config.toml
head_dim = 64
d_mlp = 704
vocab_size = 675
rope_fraction = 1.0
tie_embeddings = false
init_std_qkv = 0.0246
init_std_up = 0.0246
optimizer = "muon"
lr = 0.00149
beta1 = 0.93
decay_fraction = 0.855
decay_shape = "linear"
seq_len = 128
Each number is 500 + 25 x the weight over its row's rms, rounded and kept within 0 to 999. Layers, rows and columns count from 0. Numbers have three digits each. The size before them is the row's rms in percent of the matrix's.

# down: layer 3 MLP down (transposed), 704x256, rms 0.08, rows 308-342, columns 0-127
# gate: layer 3 MLP gate, 704x256, rms 0.0857, rows 309-343, columns 0-127
# up: layer 3 MLP up, 704x256, rms 0.0852, rows 309-343, columns 0-127
down308 106:501490481478482479519528478537491482494474525497492510500504508468491478484489499508522495525483519506499514524525484472539535509473492551507574475497507525465469467462520507490482483503572532502492519529493528540506508452538524493480485514517494489493494464496498497507506486536510524526500531509522512548486534473512517489487477516521472515516458526535498497480499467478484514507520
gate309 100:463486465521493548509513474496510540517512475517503490531543502504496530543413494489518487519542550494513493478491512525500509497530494540524469480531482514544501498527484486521479510514536517538478448466487530506560466462503467539476502487546484499494432501523514495528461463531517486497492520520499491500508517498497468501485474507551485469479528472459477495522505478489526489535489
up309 100:514489517475463511496557489494494519525516479511537486476475511502458474447476534546501540483475528465523518527520452469507530516473492507479499488485504490493492482503508510490504511482549501456493500517496525487500517534545508496501542538538505464493502516487473500478488480476483512524525498448509485458496478489476506521505478465494499489535503541496487520497524539544481464515470
down309 101:466502511538503479546501450500567494515523543515486455504511511474498488496499524484489498527503520467487539511489500481525513526501482472508494492512507514501497508499546479516510495521489492533513493446502510503523477492496510498507501498510478495514426483483515509504459467454501490503528477481489484518483507513503493542487458556526452504485506505481478548520497493535495515498451
gate310 079:491523459525539507512481517501555519475463541510493498522468528502500522500491513488505464543484495537523522510525508496482514510503543506503523500529547492536455496474495453513546534496483471518505486469498510515499440483498498482478472471509477490512497520480544528454504519481528479518477417492441506489541560515479468495517501536470510485539547470520530521502503523484482520496541
up310 083:484483506495485459469479499507499474483459513493463492547480511557475506477503494451516526485522492523483540545504524503473473476498507515498484518476515536517482534503516489477508492517501494471497549502485501504511510526482526521510502493493505510544504519540541505498477501469533475540504548480512502467524458550474508520462483466454526522510492476532504551482520485554527476478525
down310 079:525493522513473485532487479530489514501538486489463495513512453484499445528501522487526481514547501505457501499487506473533480501514527513491497569478521523476542525509456525479492417477495515524469555503456527466498524507531455495492497466452514532514500499516522459472508496519468526494542510481519508499512483525519487505507506504503474493504479531472489493496516517494509492507464
gate311 103:513508529527470507465458538531504511497458491488484524515459535524564517504524514503501534498481509498477502446516484510492514545487451482522526458481474482532458493468505453478502472519499494493561508504558461518495435541488553500483497540515525468517488495498523485537451476442440516547483501503507511515478535460491488502542482502540488507506499498485561487484499529463543524508487
up311 100:492472506499507451502507453482526466528505442516533506499475501488498477534522550489455451466525502508482513487501457541465495499522520519513522521502485540519482525464494484459464506500520477505459466510485539524497543506510514504532513470465469505524488511515514472497517503531506557465454454494495493505489480473516550537527473499510460516534512504504474482524503535502466534501494
down311 097:487533504540505481509463536513474524522505487458502550514508450496499477504544495488453492508501463503523516484485542474549516479497475473515511517494498454506497481447512517483508471498526503482539530515518485500489487500514509512472489484520574503508498518480508535517465483470474450570449483495478508480464534499524506485551531517503490524466500499492505506464469512491517527517510
gate312 091:498542509522527498482476517517467497520472496523530526514539526470527471467472541493490448528467530541461425517515494499491496519495525469517528505500517481517477478494524486499546506523484473546497509499492517445518524494490492501502507539492464502538503514526537504513470527517470464520505500462499499499509488498468488539508480497506456531486493516513478527517457527503540474507508
up312 094:522539456480520474468516484511528486526499485494477463501517511504462509489506558500504517470505535536550517544492516491454510507505501556517506470467476512479528492527503518503480468471502449488505455504517534468526473492480507488495508458538536471511510506517495518477484495523487475532500492483477473476501483484483493465491516513496478512501542480440472510490518511507561491477503
down312 091:487519492484476501505466501509452486506459483493492498537487520485511466495521491497471470466441477515490465484503483482493507471464475476474484510552478524536533501496524518512501505521510530510470515475493504477479513548493475539498502520487469477467487508534550460516482521493522520510511479529541508499507523443481484532449497516517471529513551572531524465501453525531499489516499
gate313 101:520513470446529578435477514506482535496511514497474500504502522468478513474490525487521509484520511513524518494483526508521463508493508534500450489497453499498467517513502522503484474530513487484540492516475520559556485488489515497504495461558442537506482497491471480492498493519537501492507499479502504550505510503502432486468502505491520506456514496454483505507541505472486536499537
up313 095:507523550483498496508491497468520486527480511528523489519477539502467491521528473508530484491466499446486463546518496556479503491459482494521481546477512506471513512512488476539507489522500471511517521515498539479527482514530463485528482518526492493509472481478513483468497495504484466471495491495513449491485505465516492504548527487439485526482516483477461497486494506526499521505512
down313 101:506512472400532500489493491506514527455484519511510520511474504473465473510523525488531504513479533480524487498476532511539505465522494509534463501491515518510480512506484508500487468499512451468531543546524532521534490501533514475489476523551464502471504426464481490494506502520517481533520512475475454519464512486498461499448524527479558513469495457471499506515515472493512519513513
gate314 091:501475496468526544494489517482543511468495516498507520496550502478511522463537559509484514436511485487516523476535485512496538472514490496456500530460488496493554529462518491491509480512533502525495495492514505515490505500522470511483526480510490502467516509487518554551515463468521486505517467517512525481492462470468539492474517530527482485479517480505462481472516534511526457546480
up314 094:500470502509533526505478512485515497460524503526501525496492526500536470504465525527511464480535483525500498515540477484484476477485532480529506507471519533485527478527476539503537506486475507474513488481482515462506461533535507465444496527496535520532527498519519516526498509494468528502416476516480505481511491498551467493532515523501474523473521550473507536539535478511563495491473
down314 092:498481509506491514503519507503517523480505496537502487498536504484500504507511512524456544473460497520520515471500490524515512521523521466493490518489469500477527527487522547481503474499519511516503476498502504513523489504507508513462502479500508511512537465481561544478474419476528466482525477512524529474501516467494542504491496555549451483512534517512501483442527515513494520515480
gate315 096:477500540480497534501461530483560507511520485506494496511488484511544500500490559508550521488515515464475504501501512494494505546446485498516514497508477508454460516526496478462528498470491495515492519490496480522485489506478515459488502491520502510520492532510501495499557472489485500543528461496496545489471514492492507534532498514488483494476440482494475492525481524472533497491537
up315 103:456484487524520495518513453484499515515443495528504525495495475513523532484532493500538507525504490516466562455482541467549484487453527468542518503527522532468478535505496456501514539474518541505479477471467456525481479523515479509512524482495516501452458495523511474482457472546481494491504422508521530499495540526517478529498507531497530528485489460543491493521479522495496481508516
down315 106:477515489518503486506537447505478510513475506501512541476511495506535523493508502453518484494488506518474528482441550491541525436494509485522529498535529519540487498513506509490496516509506530503498457482476462527507493498520464531527523481486494509459482500484512500492505492532525481485524449475541500513509509495518469480461488504486514527512529442487448474529490487535491464492477
gate316 097:456517479482540505530488536533491516526466511520533508461518525524509521493454487501467499541468527491484485471526478543576530526475508467516520481511502521535537484502467497491480510474470460503451486487527512526498527512448514505468484479465521504523460505486491540514523477519484513529522476504539482498496495512474489490486539548529549511475514473462489491512486488500505521478463
up316 097:484499529452467503467544489517477534505534469514488510539499510511481472531515523483477504523503522532492497473544477490462515476508495462457497479507524444534498540475478533486491517454567532523489494494483566498499474511558493444501500510472483483486475496489523492513504474499497505453535468521510527517477504502454478518468533500494468461519523468527533510508523512500496500485551
down316 106:495494496450501470493515466504480514458499480498512489505530456501500528498465483485507512548493531510473511525539450507510552477549562480475496530526497477530536515477520505495505537441526519514496462518485575508494491483485456478516488518478458493492454488474511495503517452505491482490518475520564520506485494516484478490500546496465505490522491449505505479516483476511480520485516
gate317 078:496510423503480555498489523471505526479552515527550494499531513482464515463487538472517483501526482481479534511510462477531556501523454461501522480498500461496536509531463498535486520502527508484470496469526478474509535532462505481522529519466517472533500458462485531497521506489527517462464537532453484510492472504519504520523535514539488463510486498473490511510490495463485475484445
up317 086:504512482442493487536496517537498510500487469526512571537482491476465512458486516453491506494491517462480515501518512492515562474489541487513490484499523451486450503509523473500477516528454498486523470466523490493497552522479501532509490471499506530462506496519501489505488497511496502503512464490514534474529515534473503526562505526478497482473488482493495480515532501487502480467503
down317 086:490479527457517499538481500486501500505466469520467523491482485474464506489497458498484489499516529464496499518472512480505507496516585500520520503521520471487436519490540499488503513533480499499508466463489487447523532490514500534512493515523473559475513510532486498498480503537497461498523443486512502455513508526482491489521503475487501499463528490478487503519515521526478506466534
gate318 099:505487546529518497504505498517505498489476528516481483503522494510465444491540495482493506478503495496532515532513504476535517502469488498545480492442485490512482484497501496489495511474562536512489457488448503523531468499447495548510527543473530472522541490503523512545486479497515533491502483483517476523539513496511488490525438468541460494520532474460488522496480554506517469513498
up318 100:472486493494563510501494491523512437470520515531496515494494491500498501507520499470538529466529539504498534508445481500471472504511483472480476452516516466481504504519443475497521489551491462530486486555487475498498485549478441493499481425497504511523500477504488463458506516482528525471486464503468504501505471458475489501506463524519501479510527511500459537502473498538480503510526
down318 101:491492510508543511508476478524560517501553559536485482531540504450509510507525511510497507485461546498534518506525525505491524502464491502445465492517459503511549498518516511542483505516516510506479510541524493476550496582452495519509506510533497496503517497485514475486474499507494552510476470468478506498467446471494509532499477500535505494522527532472516496515523521441461472461491
gate319 097:469523483461490457480534559517490530499535516473520490489513503500508481487497514517528481553501505491459493505494447521480521515517533518476483525469471481507474526499486511529486525499538483488497505524514465501473530504489495528487485516523483499537473495480484558508488533518490531472565477468526495497474500480491500551551492565491527470489532513471478473493476534506503520507484
up319 092:511453489500479508516508508525499522515545512497500539534490493502501482497518494514519475463489486511568486468523505470528476523450516520487484505504473475540520474504532564525485496500513509540526450522521481504473515523440520447493466537512539532473511487461506444475548442473472534511498518495497501487459481487498522475536495478512508518509488504535492489494493487500487495481492
down319 096:553416477511519510532480480510505486505503520501487528496473498516495513499521491465493527473497517530507472495486540473501471533469530486500488502523549495510502522501513535504519465466489534504511501542491521484517524526500519458492468531443508511450480508519517472489529460525525471501487498520488511512544478461567444489502515456477439477522503474512459462503531513516516501494503
gate320 105:516508450495490479516463509518507481458492462483488505451490465528459517495521504535517545497506522492493497483509474502510472496522457481458514464526483511492472476501470517494518515529480476522508477558544497504520529520477532528484510504503493505551525529509473532492500475489464496547530485496498488465541493486438517502471507502549508511456500481519475568509515517507476462559521
up320 104:514435458513476539492494539511511571489514464445504470515493494556546516508469501542467520490529512524462517508498505528497471490477530490453515449514511476479515520482538461461533519489509473526496445516519480475527505512518483494538521523542548526523515482491505542501497518496484507461455490490452471509564497478488561484529499501481500487501496520481494517476533527488484506496470
down320 105:523495519493473486485538468490558463485524526516461490489485525489516463528507496484530470487519511489493502466530502500473487512510500492526482518487520468552450503519519483504527478477520491488496491451485505488467516523511490520518545493510492512542494497517494445481469494501501517479487499492500466515489530495544465436504462463516534485485504525502527518537524501504496543482485
gate321 087:482545446483479496503519495517469524499502522496490498469528465526542488477477485520506507506511468476517487489504480506502476495464511512464477493524472504497518534535459481519511542530501550457504495453496513473492523473505462517477468477512479508488501541476455502526452486495449484498497475492503490498496461479485525508465493518485485507515493515512535539489494504443514484464489
up321 086:481521478529526475458541472475490525535502490509462502475510519529516542536432483464486530482476521509514523537515503479539516513475527476505509505538458468514535457490502492485505549518549496532484499472480522494516497503503491548480501520514486448468530532510545510509470487502541488518466476503470481494549491500506500492550497486491519503470531495472497515477533493495486475476547
down321 090:499460545511490481483453492540474532515459468482535474527545494493483497449507526493511513495488515511511551490482510495481545486482528537516536482458453496539501474479530533511509416540500484526511528497517496504473526535516516492516486497488536490488536517542513494464506496462509507513514502476490469525528499495511471460513474456509546536503475531485462499553515506508502517530466
gate322 102:485472491517526499494500496549488527493517476502535537495543497568501495549488493475490493530480512474545487476468472502496484543509487529506511493509516542483506493515518526477493529518523538466507502519499461526538523457530479494512488558481514485464529475503510502510488486551532497499482501507525487535472457503500516467475473493493544503506511474511479492519528450445502503505509
up322 103:492518511509501519473526512492555516500461500470526477515465475507477470471512525521491466528510511502507511536472504465523523501478435446492462516495530512525467517495501548498512505485455521450535455506505463497496494479471481506531474498506438527515518473526505468486482497511479519503553519476513472490483515522502498539495467503478533498543482484471533512501534477508531507543514
down322 107:540523522474522525518500501453536486480505506478473444484456493475484482454476518513502489509521504499449506498492557477522490469518465479499505493504471478501453516471504510523505454540474496483552496478482508488479484513496522503501481449478437522526484496527526484518468493492462488498551537482471503447490551511487506530494504492497500475537501513531514518471474531488493480572515
gate323 099:500472498535454555492486516457483522509493514552494481493435543501479475519480436486507467462502432491518505467532525520469479543444512539509507541501504503504494500511459513473501505514499536463484444522502489498499491490507470533481496525495495557569516487475461492468498527506498550515500524481485479489529516434494495484491539467509547452520502524502504513505475514517524472492493
up323 098:517535498500464479507532510522521519513503565525479523533521474479483510497505549478503509500506459462499487484464524513474490472497467479502480474482513509529474480511510520467448519473551477508503517471496494496490459532508490501463491528487509475498532509553537480526500494539535522513496476479553477514520509475485472512519475525465545522534481500479452511464468521488454498494547
down323 103:510477473496479540532493515512495509513462481494479489522492510483474519460467481480474501517492508460507488463544544525512497531541502492549502532461505528558496489481535484481478516520512495484549481499495478497504525479494517516522507502510488478486520445493487547451540504532498488500531539489527420522515499478524476473537531490494491483547485500543501460432511474512491506492479
gate324 101:511550474522525487476498546467501480461517493465503495500506485468477480511524504452489436491508512466463503498505514500474483517524526545503520507522483512502502473504540476496498475479510511546515487523502500488487514552496513555523502473455517506487491514446495557513513475470469513503507504477527486466500470470510484504493519500492480513522556534495513497542533514497552513507523
up324 095:494514462513524470515481455543485526483521493448502493527484538469499457492511484529500492492483529484474498530473487508502502534525476509515527486505505476497503498462503490525458500484498507474488512510520492488469555496509554519574488520469498519442495509496458493488478470472503454506516529517523481494520508514490503506518533475463479497520516504565493500500511531499563487500498
down324 102:528471521443473451514485495520473510508475543525518484520472474522526513504463496524538512520481518471511487529534513509495473507505507447474489495481514483545501526478463501473464542512499459480495470485503507478502485462497496466475525523531494459512494479529485493495518527547502486542455528517495524506504529509504464506492489493523498487512459493556499512426465490494455493512483
gate325 100:496494531487517473478529508510509475516590488470505492470515489528540527505521531502506492507502515473518463538474498500497487489462493493448465488531466531494486457477472504511500485492525489535529478510523523505493495491529516516500539555494451487486478550518435539530521491517501529463521461479477509467528473501523466498511548512504457468515525531533509475551514493493520446494491
up325 101:511539522517486510524503513519492541560486502495485542506486445500480470487583500497497517494494485503513532469506496482484476478486528497443463510521489450469474467504540464486470503550507476502508526489487496587498487497554486516489517491456535546492483462467482480502503544508536530484512483527523552528526463480484513465469506506541530507532444468537544545478476496462492492589493
down325 102:523474468518519534507494570461506482503495517530526481501486500493449471517541511477488481465493462476506510461512472508543524481494503493468487501487474449501501505476524453482444435504545476483480514454476515488519547521497528510529500512501552517498516498513499457519496539477462511492529477512484539502494543474456497497468521484502529493452508512500522488458485503446481514516488
gate326 107:536481506514480533531497490504453514499520506468525489500494495463523493525524508525473510479514514481504492494519526484525471517490495476482499438509447509550472512492497516485472510506503492489520490472515517519482487506457513534495521522499534492490504458499505513467548495474499510501538470473480511506517505492487533475484473478496468457459460502533510507504461509484564479498521
up326 109:518523518499492486494533504494546522500481506547466512509531451520520485508525495498488515523510509516438493516532482473505537493494523454569534533483533461522503505495492460473511484501555540526490499477485469462502504529485517509488529523511501491502489491481504495465468477508492503489523512500518475519516519573509488529538518469486505523479505492502454503482514511543428524482485
down326 111:486487513489521492536498449449481474498529498483542510498453511470500522489506495555462544471524500505488511509518533500563494519493492465515521487500486528502490460455528493488485520510498538501483513514516503533517472501516494502539509539510485519455461494560505525521525511500506502519462477507475446482522506498501515528500468512534493461475488544500557478530516501482527485491527
gate327 096:485495521481526534532506528474506511504509516494482544547520489481511484496470530503514488547488562494520518474557454465505464488453464506492512485496508522502493450522466495510478499483507508527522462526552479499531485508484514486477485540483525519531484518495478477535511490526465526475498514521507501470511467501493507514519479453524469504476484491514480514538507533463516458471498
up327 103:492486539506504486536522480497482519497472525538509531480529509481515486490508490465563475508527534506484441457495490488502496447490491523459497491532524493484502486497466485550508480509476469532451501478502551507496463532547483496465488501500509528504529487516483490479505471459455463470490506549499532477518460522525525479484546551498473477519524490486494472508533505500509528468475
down327 099:469494501488534484517553514508516470542502498514521528507472505519506499463494495448514498534523509523524498463594472481501483467481484482551485485515459521498487468496479501524500493528469512478488460495529523480514470529474471504446490517533493516537489512477491449529505490479493509443504475515495497529502486483512539504479494500505523511505511526524506536544528549457486466473507
gate328 109:481510470438505496501497514505466508501498513495503521466512440539492476457502487517457515518525500568510516469509479517472549509525508517515465464532481523509497537484508496502464500496466536480473513499452486483477525529499507486459517524468518458488484478497506539519514499502513481518498459500531524468499493459497457476492518547513464466539508477525481527503445490503538505493495
up328 101:510533477492523490462526539470524504526473496443538464512474433475537506508497480550519514505474494510493502496514492517532505464489534509503495497494494530500489477513481470485482481477504494497513503531488489502506499499499502497513501505506554506511519557529502462493477498492547539519525496523498452455545515505530468499486483481483539487499455509498491547523521509509473461509471
down328 109:521512492491540554486486468498482542465516483502522494561489461489537528540502453500508498468475528493487538519510515504517511481473500497474499463498523520476485488526547531462498480493458504508512528513464495446542495500467476481513500480514476511512485519548449490495452500493482512494495508505481479538504499510488499528514463516486536480485486541499461553484540489503517518550521
gate329 098:477505459549476535533440489481496494510509474489557495487501528496529491510547500520512502520495485471514490502498431545501504536470467472509508551484489531506520536526505501468504460479506500505504534504527464497518537493545469508486498425498491511526513507503495496528494504526462491470503498490456492521529501480508529496504519508466523510474448540521547509482489500502503502455445
up329 111:544471525491464521508515514517527545530506503546557525518439526479488496513517507519531473529488439516470504506512470483476506504476509538480494482544512499483498478447515514498520487517457484486529480490498492486465487539499477494502493520498512494493473505452497524495513489481497516474509537500485477534464485494531484480490504549475489458459522447472477480557474493510470509488513
down329 104:493525497537491506472535479531475531527519489522519506501510540503494486501520518517526464559502468504486466505512499495501498508472487506497500498491492508526464535536531515489498480478476443524461493507515472457497510505529497459462507455479532478513502529518492482470496493494514479500501515480480486498463525433555500486500515467476500487501467511524520549553526501480509531544473
gate330 096:514537510455473531528491517439498471492520506576541466471533514533489469499478460476536537485440497458523521486549517512492503528445496512495508519479492523476503485513446519460484467498524496502516502487496515469520524486473483494495491484552471537477491497539499528488515513524515523515463509497493510520503470504450474529517496511487489537488487470494488486520453511465531520498501
up330 105:536532475515475519476509515483490458492465536536503506481508521533500450464490514504494513462523486534509481503537494472471504550485501502524478507510448487524523470530546529499446507507477454518462496519495521490481480465510497545536538495496522504457519522453512527496496488520449485507427511500497471534459494536505487537490482513517487464557503478491557498511521489477503516508483
down330 109:506524443508518509514492531499501459499459520500466519482471498528509499474472519489469518471549492546483451515513484502493491513475513511532511523496452491498531504533546476495496517502496500513466515544478514475482456450483523489488492480471531511477511499505507490540501498534458470456446554507502490509506483511513514491495482491513483527550470520477579492484503504504502483511479
gate331 104:452495482536511526558476482486519501502467522498514517476504479489500503475490526535505503476510506469503474463516474473489581536461516540567472459501476488482488495499508488531496451456512529497513540499518499499532512451555517485478493483510464510505535485535510482516479494504544529485480535492502457487474512494488481516486490500509481517474505509553510535515480456545490524522527
up331 098:471546492476463533499501529492498475515533472511493475481472497526497525486512495489487503443522503494488498457457478530494494524497447495476521505486470426500508473516540512492527518508499551484473478479520509453459515500478497505498494497490535516527463496472473500506522506518479536538486512522533497544505454537479499506525521517481483486502495481514558562522490520491484518500527
down331 103:450469489508443482555499470477484501506490519484502483478513480477491495471490460509498475495490466507506525489512490432501557535526509518527522498487427426490475482504516459507476538514506523471500492499528483536477455479496465534511463491520485513499535496530489490548498490521506554494469518527483495528554464487471529498498489540513515496530504518521499504519486495490503489486509
gate332 096:525478501487516505520479513486472480455514461472562473519493533503486494486532488505512493471533500467491481505495536491535465535523488480471512459524501552549488495515498517496453434500538507538514510487529528497534493484538488503538526482548467532491512481546455501513510450484477479525503487492519506510495491543535483482506510479496504505531514481523517490468496520542486504490459
up332 091:515536453496514510532465483506499525487513510531497499518519477491400517504507510530508586471491520459501492494560456460520479507516500511498512498511507530464506489506501516472465525483505518521522506536456510504532536485503470507518489453535486494519509483503468525513542506510476514502492495503485474467468527535515506495510489474520510456487469476492506561492472491473481508496491
down332 096:481518510490524468494482493516498476533524498483500527488492481522464526527494528496434509481469524483532529498522451521465497512503488528504484485516517468515437494483468535510539538522527500514464477522467517472486469484469469526497504506463513546499488492490521523485518486512443504529485496485543451514471502489501524540530476504536493483521529491506528533503487498495516526533479
gate333 099:494498468502479490496479547502528541505499475523548501528482528526468460515464493491491487506523487517518506489491542476482469534498571523488525500490505476546476489531473438493505465501508474519493543474503495501493534500518515476510518481520492507520491519491471501524532485497445530495539512524532466534499482451503532485476507507516541491469507478501495489523489487513533455496485
up333 105:487467479490496535442473480460506500481547483491498478461493475498485520504509516508521490452492478546495418489510473520474498511483488531551504489481501479490529482475481478522524488513469474572492471509559499512505496511493502566485470485477507519493514541467484497524513464534498472483493498539527470573481511480518480481511488481495510530489508520489495480516489574533471526491463
down333 107:502505489514525504493452533511496498511499494534505477527490507507484480496492505502513514473526508543517444497496467520513476496479485502548510483496471490475476467504494458524558520500502457544503453507528482499470526482501509509529516473480471489533487547498472496493523477498533535504508516510520485487484525457512497481485506469491480521480486503457515479549471573504490495500497
gate334 101:483478461494472483515521501518476505507462476451480440511533511503517494515501468525491474506496522511533534467455541495495527479480511522524506506478489487493448518495522511499446509516505531514482492519519517513548499503520502519543505467473500472498515471467478477465493489540508467475473507523485495503471541475518517467481504533540530517527510496527505452495481480495555474517494
up334 106:474542504472559522519497511501506513532523558509481475560456487502512469515524509555535510478467482498520489511519466505539521485478495516531489536492514494521511519540507518500524467471483454496505504501496482504522515542474531507504490466482492504489465499481529483524497497491513516511532488515515486521535507491548506524497533493482524504557474485508481525496517519482513498478527
down334 102:501490480529485533509511496506491533535479464459475533492459537480492526482496566474483496518495497511481481481482483510500491533487523484482510464461440446476516489460539492478504488467505453471500545495450524475489476477533454556490487490514491503508491502527491489484515488514552471537463529502503565476522503553497539520508445484487488519548476527493503501509502548496472511529497
gate335 102:456488500497529488449489499487562515506494472497516514478480519516542522520503495531526512509519463543507511453462507499497508532500537508513497504464528436481461473530542476530518521498524482486528480491524537516490498482458517495514506456490511501514510494529479450507531506516491511496455485479497527468555495539533542447511465495495485539510490490493516485477497461515510500499489
up335 105:463481439529452518504482522491507506515495506466529555504527513499508477473523489517507505522464489517490504503489493509497519535500521440525471521531460468453501497488528516522485516470514500531518509502508501482502503478495491452481530511466490471537514505444513465533495475510490480522461499500479504516459525558484498511484501512454527505507531485506519523482499510480450504463516
down335 100:526511510545494531519548499474464514498554456510511446496469513501510499525493514516513510475483472523491503520524500495553458489517473513504495460496513523483490569496510532459502506477491465468484523484514501496502504521477520482498496498538480526473506487500517512480481510454509524501536506465541487503443467484492528532501512524509525487521537489494519472456491458512543501519497
gate336 103:509481506493477500523473494517464458511512511481526517493549497475467473520488527508484478473521476521503517516509481522503479533494534490539481481490572526491494513529476453540498446490529497496506496524490509500480515523519491450514515545489461501534504495500475512477489508505494514501490500517501510547484465523487476495517490487505549504508447517523505503462518504502495530473468
up336 103:536527501496481441499558479501491526493424488478491434525495483509494484484477496495495488513504524453480493461539497524535483534496499516502478534494502540478481523526521521487456509520478473492481501479540508507488552509519503522507549539488486516494489470485524536493516530501503472496544500501502490490530526482543540541486464483483509481529534539543493477421481489535428502490500
down336 101:444495543506487540499535537520558484501530499462505509513525460498470540508491490497510539474495455505535462490464500498546459501500478483476501490492501501457506491491462495502525537483537472469456458479527491497495493532498514457442493485500503501494473487528514496507520464508474527495484493519528493512487512502530467516468507467442508500498521516461523532535509519472501498500528
gate337 107:472489561508481529544498507504462567476501465486497504492501506475501518502483498518462466531504483498518483511493494483507520509509533496503534452490444435505475519463502508532512513481505527500493532496474512528506510486469486505519517494534460474502472537450477481531501486490464498532507487512477521505471514466482451513514542485486486510526459530539519495511475519539514519478495
up337 099:507528471483499517497503502524509497532517483486460489525484506541482508502516489506507559537477484502482516484533501472494506535506537511510493522506526541510510507558446484484474472514527470537514530493514540451502552545502468482484497508493534483565515463564522537474506518484428465477533529487507506526490493554446477466503521487472473499469502475506490478479532473461487518491512
down337 104:508485525478494533527526493527507544513526465472446500504528498514489520498488492521487527511489477526472507519511512501489533515493531526505495507483489485534474544539497490510466532469522479506541550501501508486480537496475474482519516506516487492555515476502509531498503509495442474536508458497506482507502520514473467464514556495486477527485458436534490482495492468510498544474508
gate338 101:494475490567490513498498522487513527510476472508476491500510480484476535501480477501491480484552511533501513478512503490521452503505570481511450485459526551522459561525504457467507556507505511462469521472477501520506502452477464461533531498505462503511482502487502460482505500490478466501504508490526466487534481496486515534511538465502540526465528521463525517479518497547550529505500
up338 108:502481485499509505482457500516472457500530490555465492458513471503505527512512490521467523491508444484516484518564494495477508521482479519521472490508487524501462530478526479525482514509514494488528497490500528490515520523510485524477509494513528549490464509484505491422500520531495518473498445520524503522520499520519495521484464522482487490515512491485514464430535501528497512520508
down338 101:504526496491514518534522473495469489502491538485529500533526497451496486502539512486492492505477547465447482514515489498502511529503536490549531491507516464500459489510477512524518509452507513544488503503514480490478479481502514505484477498490485491488514516479496504517473552492536492474462529459511532500477525537474501467436520468495470525529503502471477522482474505489506451498539
gate339 101:507503564547530493482503471468497513510497510473527502482481482457544521500489506479496484470456454486477500512503504509533499532545504508480531499506490513515466534512488507529532436477482484506470507503518482480485549542509505472500526533489512481529493453499483495496475456501494509464514516491499473495451460516534466532487521488513521487464505489514522499525477488486484453484560
up339 098:485540530504510515472473481495487472477475522463526510485504530535498454501525484539455463538496512542481470510454497496505461518458512506563521535495541522538502478509509497504513480500502532470499497523509459502487536510490483426506460493501545479514516470499517487528495487489462443517513539454517533478473493485480495501496532520498527474509531508553507504460497481541462515565470
down339 101:466513496453515486468542506456491515500542482580510522532470495502508485536501528466474477533544494485495496492475518496467505446522517493509484526540516476481485507500496499474533512496484525450498508492482501523556506531507519484521461498513503501477555499504504531510514514477504494532501435471497480518525495494508516493480517498510481520500442521535480466500520482456463489486449
gate340 091:481500518555511528515513519494531545484479500491487497510523518486552526514469485481450485527488503514529534486477480529456481469486492459470537520468496532530521520517512449478472554479473480504431513497512517484478490477468469492527520527538449481470508504474445520426544514523523493530492525493481483501535457454530468500513533523469512548511490478503507496505482493485533495477495
up340 098:500503468459532473462490535498523455459484505489510481458480520496454452532515480488522547544488530519522466530487487490503529486512491519466494491536486505491530499536479505448529516530517511468550498522493474536495541463479450499528518489529537566505478476491474450497489532496521498510486501557505514532510485505477508487481485524517500544505482499523497521546494540488513506490508
down340 098:480481493518508540488520519516510461518501472479521472483508518488502476487499475506511546514512488497511510492457458534505457504507469508511475499513554492476528492549483484510479467531453455472476520505485432496471487520488463501485481494570567548533466522518518479458463523495468465490478552526546482518538514494513491470485523467532512515506501507519494480535518508455555496502490
gate341 091:508535465551508517464507517518514514496474486516538482477480555496512524477506507522505460502489535497497480486517506510529491497494475493481474473495509537513493502508521496506525488449489516537471526497518487462510493543529503524510502476507492495468536497457513489512510521520468542519507507479530484532553513481527442481487519538513488493489510500508540500516485537471475464494537
up341 091:489505472541521500449506498494505514536430523508464499490447522479489500522525464517535522511509487534477480491499510472513524499491447496542503465492497513499532465512536569467509486510481493481494496571474495484519514502489539499532524483454520491482508502473534478482533514492528504480553522539507531522521499489537499502496495518495510458541435457522444475483492496473472510525496
down341 095:517479534493503492517532535483493475496524525507469517535510515502466448516491497520463541469502493519483481537516526500513508457500470477509519542490469500512497518493542460512441497500494477493512474491530551483496484492473474525506494498491491464519462504458514477499523479473475490465453487493506505459462523501465504515506498485494512516512510509507460522510530480506529515476471
gate342 095:509498518484543504490532496468497512550461482498488502509490453513496490496544456465496493465488456489471483482543539512506464530527498503475537472536502517545484515507490488485491532511467483495521535476509489471514511516482468484511569507478482495553497484537483450488535496490453528497497495494517519508466494519464488473492548509451513501538458520496529497558526474477477504503504
up342 096:470468525503490526488466471495524524515531500493508498480523444480490491522547493557510515507528491459497442502457481525465485512492523489498479535512479527471526482463494494454506452499493460506452499547538540486476512482557500499543492497524535440478509511477513482470499490525518449522512529467490479487483436479504491513461550463538510517470510528513577532472477532505506506550540
down342 099:496495490487492513463497490503511478500480507484534494530482456472491491495475493480518449511453515459472484481500500535483442470499514508470502534506500538524526525486502483480477515535466497523430497537515491497518499480513453505458484493499501459520508517511454445449535510513507487451445453524485522487512575468447540485498533478525521551518539539481494512506466506492456514497508
gate343 099:564538476490503500504456468479485448533491506475552485523495471535484451496496466548497511499489498530535439543501501529497488511481497471512491488491490524498457520514479440456531492477513479516524553535540472482484494475496504512473494493479491526518517515492530483482535538492470520504492458518537498526442468494524502478523507484532549473478489477530460512490508519500522492537525
up343 100:481491503502495487509486486490543512553497564472482509500518499532496512519468501490432514486530552519481502480489580473496489502479503478498494506564525499498513537530498470479476509520493491535526442498497504526468475458478461539484538502496509501477506512497502472503522465495543489511461505496491528504477495510514511541511487521506490524468549482490501481458491471487487499493544